config = dict(
    num_hidden_layers=23,
    hidden_size=96,
    num_attention_heads=3,
    num_key_value_heads=3,
    head_dim=32,
    intermediate_size=256,
    vocab_size=2048,
    hidden_act='swiglu',
    norm='rmsnorm',
    norm_place='out',
    norm_eps=1e-06,
    positions='rope',
    rope_theta=10000.0,
    rope_fraction=1.0,
    qk_norm=True,
    attn_scale=0.177,
    bias='none',
    tie_word_embeddings=False,
    parallel_block=False,
    init='normal',
    init_std_qkv=0.052,
    init_std_o=0.00767,
    init_std_up=0.052,
    init_std_down=0.00767,
    optimizer='adamw',
    learning_rate=0.00305,
    beta1=0.9,
    beta2=0.95,
    weight_decay=0.27,
    lr_head=0.00805,
    max_grad_norm=1.0,
    warmup_steps=277,
    schedule='wsd',
    decay_fraction=0.649,
    decay_shape='linear',
    final_lr_fraction=0.0,
    batch_tokens=[8192, 16384, 32768, 65536],
    max_seq_len=2048,
    doc_mask=True,
    z_loss=0.0001,
    train_tokens=82970000,
    max_steps=3475,
    dataset='wikipedia_en',
)
Each number is 128 + 32 x the weight over its row's rms, rounded and kept within 0 to 255. Layers, rows and columns count from 0. Numbers have three digits each. The size before them is the row's rms in percent of the matrix's.

# v: layer 2 attention value, 96x96, rms 0.0544, rows 72-95, columns 0-95
# o: layer 2 attention output (transposed), 96x96, rms 0.0572, rows 72-95, columns 0-95
# gate: layer 2 MLP gate, 256x96, rms 0.0784, rows 0-5, columns 0-95
# up: layer 2 MLP up, 256x96, rms 0.0778, rows 0-4, columns 0-95
# down: layer 2 MLP down (transposed), 256x96, rms 0.0763, rows 0-4, columns 0-95
v72 054:112154121147143112079132143099122149147106110135112043130139140084093123079181119120086128138063119122086162176108135199066128101177128150102116047110105161138141187155140130057143094174085111166086149101147092120154092138136173156121206123114165093099130126121171122123096091157139126136
o72 060:110219123023142145102154164110150121088117105112142144144236130126154144140129147122147126122124145150130118135180158120135182051082146083190138133131118123073074118153084174215121139123136148118181121121124153166153132141104165073182093126137126118123127126141120137113136100143131127136
v73 052:106133041127119057164152085101144136135088123140097156107113136205075136152111053153098139142146116131181095150137115171128120116134132123152176080186075132118151187198109132149087130175130141145125100165129139100088142130066141108106159151114089063106111109141097149131132092101132102067
o73 074:178128150148125123129122110059132122140159167125052126135255110185163097133142121158129150088140125146125129131119155128139103118084119084180156134114149124179150127122081133129156166182133163134147151147130162030143116128071073149158082128119137111125109128088124132184085155086137159126
v74 064:173085123194138132094130113022116155147076131119121081122138139071114133084130143117167117115172163142173134105097139179108117114086127103106098108097097126124134166142108125131151128162115084161097092113115142156150156137106185133186123072062152063116172158121116075112127176137172155192
o74 070:132121197130093146131161157125175120161117140142119147138192129141147143181132135144102123216133138065147093122207129101133230114105133096168133117108159054094101138115088180113106095164145103077123156113162121155170144125116206065125099142115107124131125107116120113102149103095121160157
v75 065:103142111156106102091134096158140115123167182115138150118119094164132136089134119171095136131065112087102072177119125136089136114126123135174140110218133121151181070170153051119130144126142148100091134117154117139129127130133128075081225125077066138050130085138157137118154094110112125177
o75 076:141199134115155115145139135086073108164173102110139117124060145114108120133147106154113133148133111186130112128116170148129122107050126091154122145091093170126168091138229134153140185116122085190182098143124121140096143134085042125166186127156137148106141149122119122138095147118153175061
v76 048:201143136136169191098114169093112078139157131120112170124131163138119135113128171126156133129104079113140189188188113139158117117101120134107078119096160107167030076108072098122155169109120112108141146134099133123117152131214132166086155128203106111125128171155157090075096132124113134132
o76 054:138148161167113124155062136127080170132116115106080130131184134188126141122132128217155148135137148114137135131055123145124160176156133191131138149107133130043157088107134112080115107148129116094095129140136074149071138104133147152076050128125109139125138123124137158112108135085117067031
v77 077:178136141102134123190167180209125167153156185154123167148110144087096120095099227122137121137151128159135160094169119081132143119109112097110139050159091130116129118109142161122100116136176133122146117147127141104107118122091042129110032193127169155090143148123112146120129107152115131098
o77 101:139151104144148115109102132167142106063116132134183145099131113151133136126118140079154128093148141110119138122109108118109032183171127183067134139151152166173127151110097113121142139113111155155095061126123117141040132132173079137179127128119146139136124135120165115098152105184124025218
v78 074:142134137175159126095124100048119147141110104110108129142146114077118161076120182145159113110193127146143129115102138115134108111059130113139050179069069121144155119120109138149174153116117108171179111106121128157150155138136153143129020131089160132093170176110146055136113151162123149183
o78 106:089123177144104114152160159121151101157128177144106132146097144122119134154123123134107116174152121097144110125178079102121216147152133094110128112079113083104096087117154178134115095106144080091064155125151133178184169127172211097101129134080112128127147108118135128048167071118119210113
v79 054:123108107185131091152145135087127159159106104145101151164137181103066118142121159124095148147131094142099108090127130109137122111161108116134108156193066098113103139116184125152153108094117138155145149151147119065125114117082055228098070191160084158136109202109123158128193107138138138088
o79 079:135084067078115129108099147134131113050127133110184148133209124236155115114107127082154131143139148163133124134119113130117112136191126203091139109152180159074102123120125081118132117117134196099116104126143152146119115121182145161096100122122136084130139131130173126118110100197126083198
v80 061:107107075079117090153117118144139137091099164118167172180112084140071131112129072140086117110118124135189069136140117126088140100080129101148150061143100119137175038166145074119121136189162162108132084135151153099103091126091119129114153100087102072058156125142126180097137130080140130149
o80 079:192164123134136128125088098128083094139175094139169109110121124112137114139126120159132130117138144111099124121125179138135085115087121155115133152149150141177193136111105125137139158182129081171180044139113120041061164137101017126172120118181139153111152129131084114115096136128144083194
v81 052:173111164184116177104121200108125070169142148147120163133127159157114124156136143086170165095116136143139162048105142149105117130067117067121158072040157144137168154159168106096109102115125129156145098146088153151140106130137158136178099120073115076207130081153096156138147121105130149136
o81 073:104123144121114125108194106071115133075127150122164090122215146054132132121121121088117127128121117099129113134132122135118181163121115084126104132152186108090091222134032128150136075180131159132133138126166120110176103132131145110104063144120124115135135098117136129208060159143112137175
v82 062:134175105118100116163139107118150162140157183127153088152128092150219104169158091128069102131116119132097082152113133163109141156151138114118155124143127134102138210164134098169128106134136122150059115146172087137127072126090180080107181105063152054108129074131142136133199103136168119106
o82 082:114134144167149133098136100140153122126118077119180132126093140088107125114128142137109123100114134171126126117094175119134112100066120185183141119137073125164206120145189147143137194105117142148181109131089143134070097144103000138148183132166132141130086141094108139128124168067128082093
v83 083:138106113140164136105129156110118143129090126156128167134129182132065124101069217127189143136120145114151177056106114151111125125092114095144140045179146119150149089104121188090108133173114142099183132154102198120082154133094069095167088119161160096141113165138097084155121145115092146103
o83 139:135152067087115127127154129096134128078135130123112132120181118184168124142138134086153133155133124083138127132165124122137107150163136081090138138093206142083039174117054098142122106208119125126111165123140121098205127123121160118166060126123124105132124110121117109177087113193123134215
v84 070:103034124129098122143150181182115114125134152146136169135107136138102129100072187105137159141114117126166159119161134089141143126131105089116135088203125143148174071101155086090122141085142132059141133173134171098110171122141063115112094189103093170114122137111096202080151100092173129143
o84 082:142184104108137101118122101145089120079169086133151132099095122146155131132122114035159123103140122140120123123094115149109021144180126152090129151184161161166142133149075124135123163121128112176100126101152095113059130108177145138151180110177149104109133153149199106184158115141129074191
v85 058:173185135080137169104128136164135134118157139141131196141135131155086101155123168143107136173065101120114114116163093097126130124081092090157151118186170120165124084109101175105103140145188146107102146164135156097100119122152090073101138105225192142089118164154171109094115149125051130096
o85 087:176129006156159119135109110145111136073115153119185124122128131186133122111138138150173142118128135126119148127101151149130049167137136165050134135101135166129104129086140087095141133177101128164128066138079112125096131125131071157181127122168128145138115138125101141143092109209142075200
v86 066:099089142173099125139132145142127104124118082163102152106128166171079114159079123111135160145062106108099129101133128120139125136140106140136171095255151117132160102141154161103106123086085147098151153157123169096103171118112077137127175149183085174180091108123093179179169128118131120070
o86 099:144157037092141127121167117088126151067149124122127133118165126166171112121132119057160141113119113162127129138109130152129040142178119114082126132132202173118065156131108068109129130184130173163120152132133134119181104120139145161135105126154139094135102139143163119208094132209138110192
v87 080:159140103136159152108137190132121147140119152155125170157128178095042123152109199116155147128122137143133168016141116121112131117099105108150157063164130105149142091104140188095106131156140137131185138167112182102091142128081061139142070118189170099100129172143105098125116136126090148097
o87 125:127125045111127126121146126109126117067128135121157127118195126186164121129126138084168131162136138082127136128151124129130087174180136108068131132100199151085066187107078076139133101191110128140106130129134121114175125132150111133177067126138129106128129112116111118153083110210128116229
v88 056:125116173118085155142139114172130155144168166149140114139144162128100091180150118113110141162125115118059094079121124147104134158132107090110129140200171128126117125128155175068101066151084120116063178147118100111129112126170094129132173113105220166099090136123147121158167035172078139100
o88 079:113147023115164126109124120164164125074103075120191138127134144125152127113129158114188128130116136153126142122141174133129044144126133187117136117147146154135114152129127075117123124136116188177169133126098139141105111118099039169156133126197145146128104151142104121148132152200117052203
v89 065:145132147099161135063122213106120107131115050131105083119115132196065125101130109116149127120108115129140112170132135126155111130128094160119136082040139167154114149121085173146139151124190120095192106152102158135127164124105161175128082163159144115091157139127111127071128196095179085080
o89 076:128133129151110124134173140105106158058123170130165140131194128168145139126115105101176134067121124107124136119131094130125154101185137127076116147101139102149054112123073143067119082159136126109080077140149129143114149133196184100158080130116101143114118105106148164168072124230148132200
v90 071:120091111083130125156124170136119081132159109150131133124119125221092103141099133120113154143124104139147081181148115089161125164113097121103156019112172151143127070106105069096092118052141135130141123124121165108097155112143106161144077185124121203146117094121102125157193133100141114061
o90 088:181151090104163128110175111119072166082119069128135133105125143103139134103129115091174133059123111130144139137093117142126013107188115161057113141134182156150168158156080089085123124174124133147120115126161122060106110107163146145151124123133143106122126126101168123217110160127121066140
v91 058:108067082128126103179129148085132128100177132125146166126121113179102132164074133086159134125158075114148074074138130090140128140121123097133134151143133135134158106120079080073185153075161136066162088180118161110095115123128099116123125079082087073166124146132095204134167159070168135091
o91 057:172090114124088109112154063068089109103178138135093132124101144180149116122119113145100128107135099165135120117056117146121099086166111152100151142153154142182188147125079107063117222171135094150111101112173095043144121115113154154149123105181146142138106124125163108213145139143130102126
v92 062:054137118131096120179122038153134110098110109137159188129126113167076128190146097153078107138141093142159122116147136109120128120181166118158146172219113095101115086189135134106127103184110170118142134100141121080096122127104115103133187153197084164154136105142127145175098103105080135118
o92 073:184096113170146124148096107170135120136151165144126107118100125165135097113141137086113134099143140166100136143102165133141062156122112174124116129176192151183194133098122033148141165123132151144171127148097158089143143118092011186184103118155146153138103142162077110175112140141133094121
v93 061:085147102123129088101126111104127148127115177138117093121131126135130115159144095098106114135113122116081168130101135192091134148169149074118161053145122149129153171143165119077107093136057118169059116104149120155123085132122154088127187112059122007099091070139139131155149085101157140113
o93 080:137145163116146136111134109055140123113137092103064120133233136111149132127124141120131125138118124143134104128126166124137131100080114061191148137133137128099096179193069122180140174152119175129183198122115140102195106127076120113187098137154129112116095138109139122224116176120119144110
v94 064:142009122160125099128138152084124134120115118120101149121127148096111147098061142115182151119191130151176136085104138108142125116154129134117139096146081131087172184089129144136183143105107102109216124157107163123151143128105088111175067124135082103156088185100093158091190140129156144101
o94 077:099135158086093135110169137092159122144137180137078167127138095158156118161110125086094120159132119103139111136152088126122192110178129097088144110099192108100089135145074167123118102136145106119086164107188117128219113118150232111108105123097130115123153109132205102145127086164116200147
v95 062:121166138098125157081115126067119132108142099119124074168137119109096128113180114157102138131147170126102130110158117155116126112117142120132119123154153108156075079104138175079096137167160112109149136060153091108148156134180153176114162130213148145035140176126144065083065136163093112203
o95 060:162225063123149134179059189135080146065087093124137143128156127158099123135125151138146135194131165158108148120170172115142114105122153183150107119158194124100108073111125112134126080180113158132156147140111131129105181128093147121204111124160111173101170145158096131084138084132133105136
gate0 111:053104172135125080158145158153119102068108172127094159188120097088129165148156153161149091144097104113121083181101076133133102187096178138130103168123134092136085112130128118118085093100150160107111104182154162161123100081144119162127169088132205142132169148144117107107184109184116076151
up0 103:139127077100102141153115132084130156112133109071131043121129136072118120141146219170188153118114152169176166151171115120106136106143131093156119103116109105080106128146091089133185185111189192057120126106125123139103102140150174105146091125201066137156140143113161170127121146118150135113
down0 088:080166116120137090099150079187150140096136064104163139125110105120137107057164127119136174098129109132102122125084114198008122084128103090135109138059100148154124157141135094095111105130070122142128137141090135123095132090161095167142120103122161082159139056133141095138088108085098150114
gate1 095:131092160131118081118169160131115127099130140113149101125092174057145136181146145096145120112113152139087147199061095062103101121102126120203170157123117117139169111175177152117125112098154095144114129204166118138155070112097176147078144106098153141102092203137185100096133114158135135096
up1 098:062131046139199140136108107162153109122107117112109148110180152184081136107148125112149105125159177119124107149135160176096165117094150121128203204120108173138176097137159144159163094100098104141197064101094099173108126120131135186125071123107128128069084112134127129147162122109128101150
down1 091:147091096209119161093155165144121154109223139160136125172122102123148130100142124141109130123138127111114116120139173093180151078121192172053114159126143156159117086086160196087166126164114140106103126081171126083140150195096057086100123126157138132148098161110122108107105097121103089139
gate2 092:088097168134102090163149145119096215139177143136143152181093128117128183201114172093130106108134162185178177111124137130047115116104144104174101154077129137139115110155136091111156146073079093159141131171164099153148105074111111146062150166154142115127114139132184116095157166150103114126
up2 095:119091131154124112148133139094087170086114152120154132193122066131095134179123121141136115119091098168112143087167167136131125105180172172119087073085181100153148084105124068121108126022094127122135128146145200113168085133132130139093145190132117122094175162090111124122182120167107086108
down2 084:107167109122110126107106200108094099119099159164122151132102102151122140091178157165144104147098133133160143120134165087163126184145146166173125088080160080123107162113106133081077130104142137123148205123115147117038159180075137049190123181140100163154157185103124153132108138144152119110
gate3 106:153128120121110099201137136111109195131120120148130118119135174053194170089098076081168186133088148156166141110081120117084115122103129095153102151113116093149135101146165088154172108164146127118131144110154134029069092088111148156115129191129146123139120148161108163088153096162094110179
up3 107:115124119149170089131085169141127109069080167115139072153087055143131083111077122115117204153072139126145177113137121093146140145174145092132127089111125132157115134105135122123171101179174188095134062085136183089095092111084136198107131097069142094119090102102096117160098121137127132122
down3 100:076028167158171121130097143120086115137126229111077131116102100201119103151097096136107105121132164142089162128145077129157115109097144128107157150156116090116142131112110181074152156160148124119122131198135167110095167104123078142138180118120148146102092120144125142226138166141120129126
gate4 098:110100147138144195149128128176145064118123163152148140098086119096154152127093153117138132123216116112183155145166163068111139165125037166167174126156107109152163147209151136123116099123106077164132081152159130169075084111140100137132130119116124115160129136178114200095094085136125119130
up4 099:156139192133124058060175129096107169090169182133085143151124149128148161102197194163112139157131137127123088127094091131132124124086075158133154179091111102184105104094170166135154166124162149127161126075129101085194138127093124102078121151135163088141121117096173140116150193125108142128
down4 108:143113180093115116107126128130050159071168103110130136108135122084148112102113138106148135077088097084165072115155113161132060189108163197157057090159086153136128131158119121176119161108120121151134071127165116099090125096117133143083115132146158114127147061158099182160112162121051145132
gate5 101:137131066134144131160158171124128142085165099189120105099142145061124139127124064153157151135092164179119085052127142132126137103122168127178046151043099085107105132119105147089121104114099129136091129078125136074113156109132070075107161177124121089174151093159129163116143125120088102109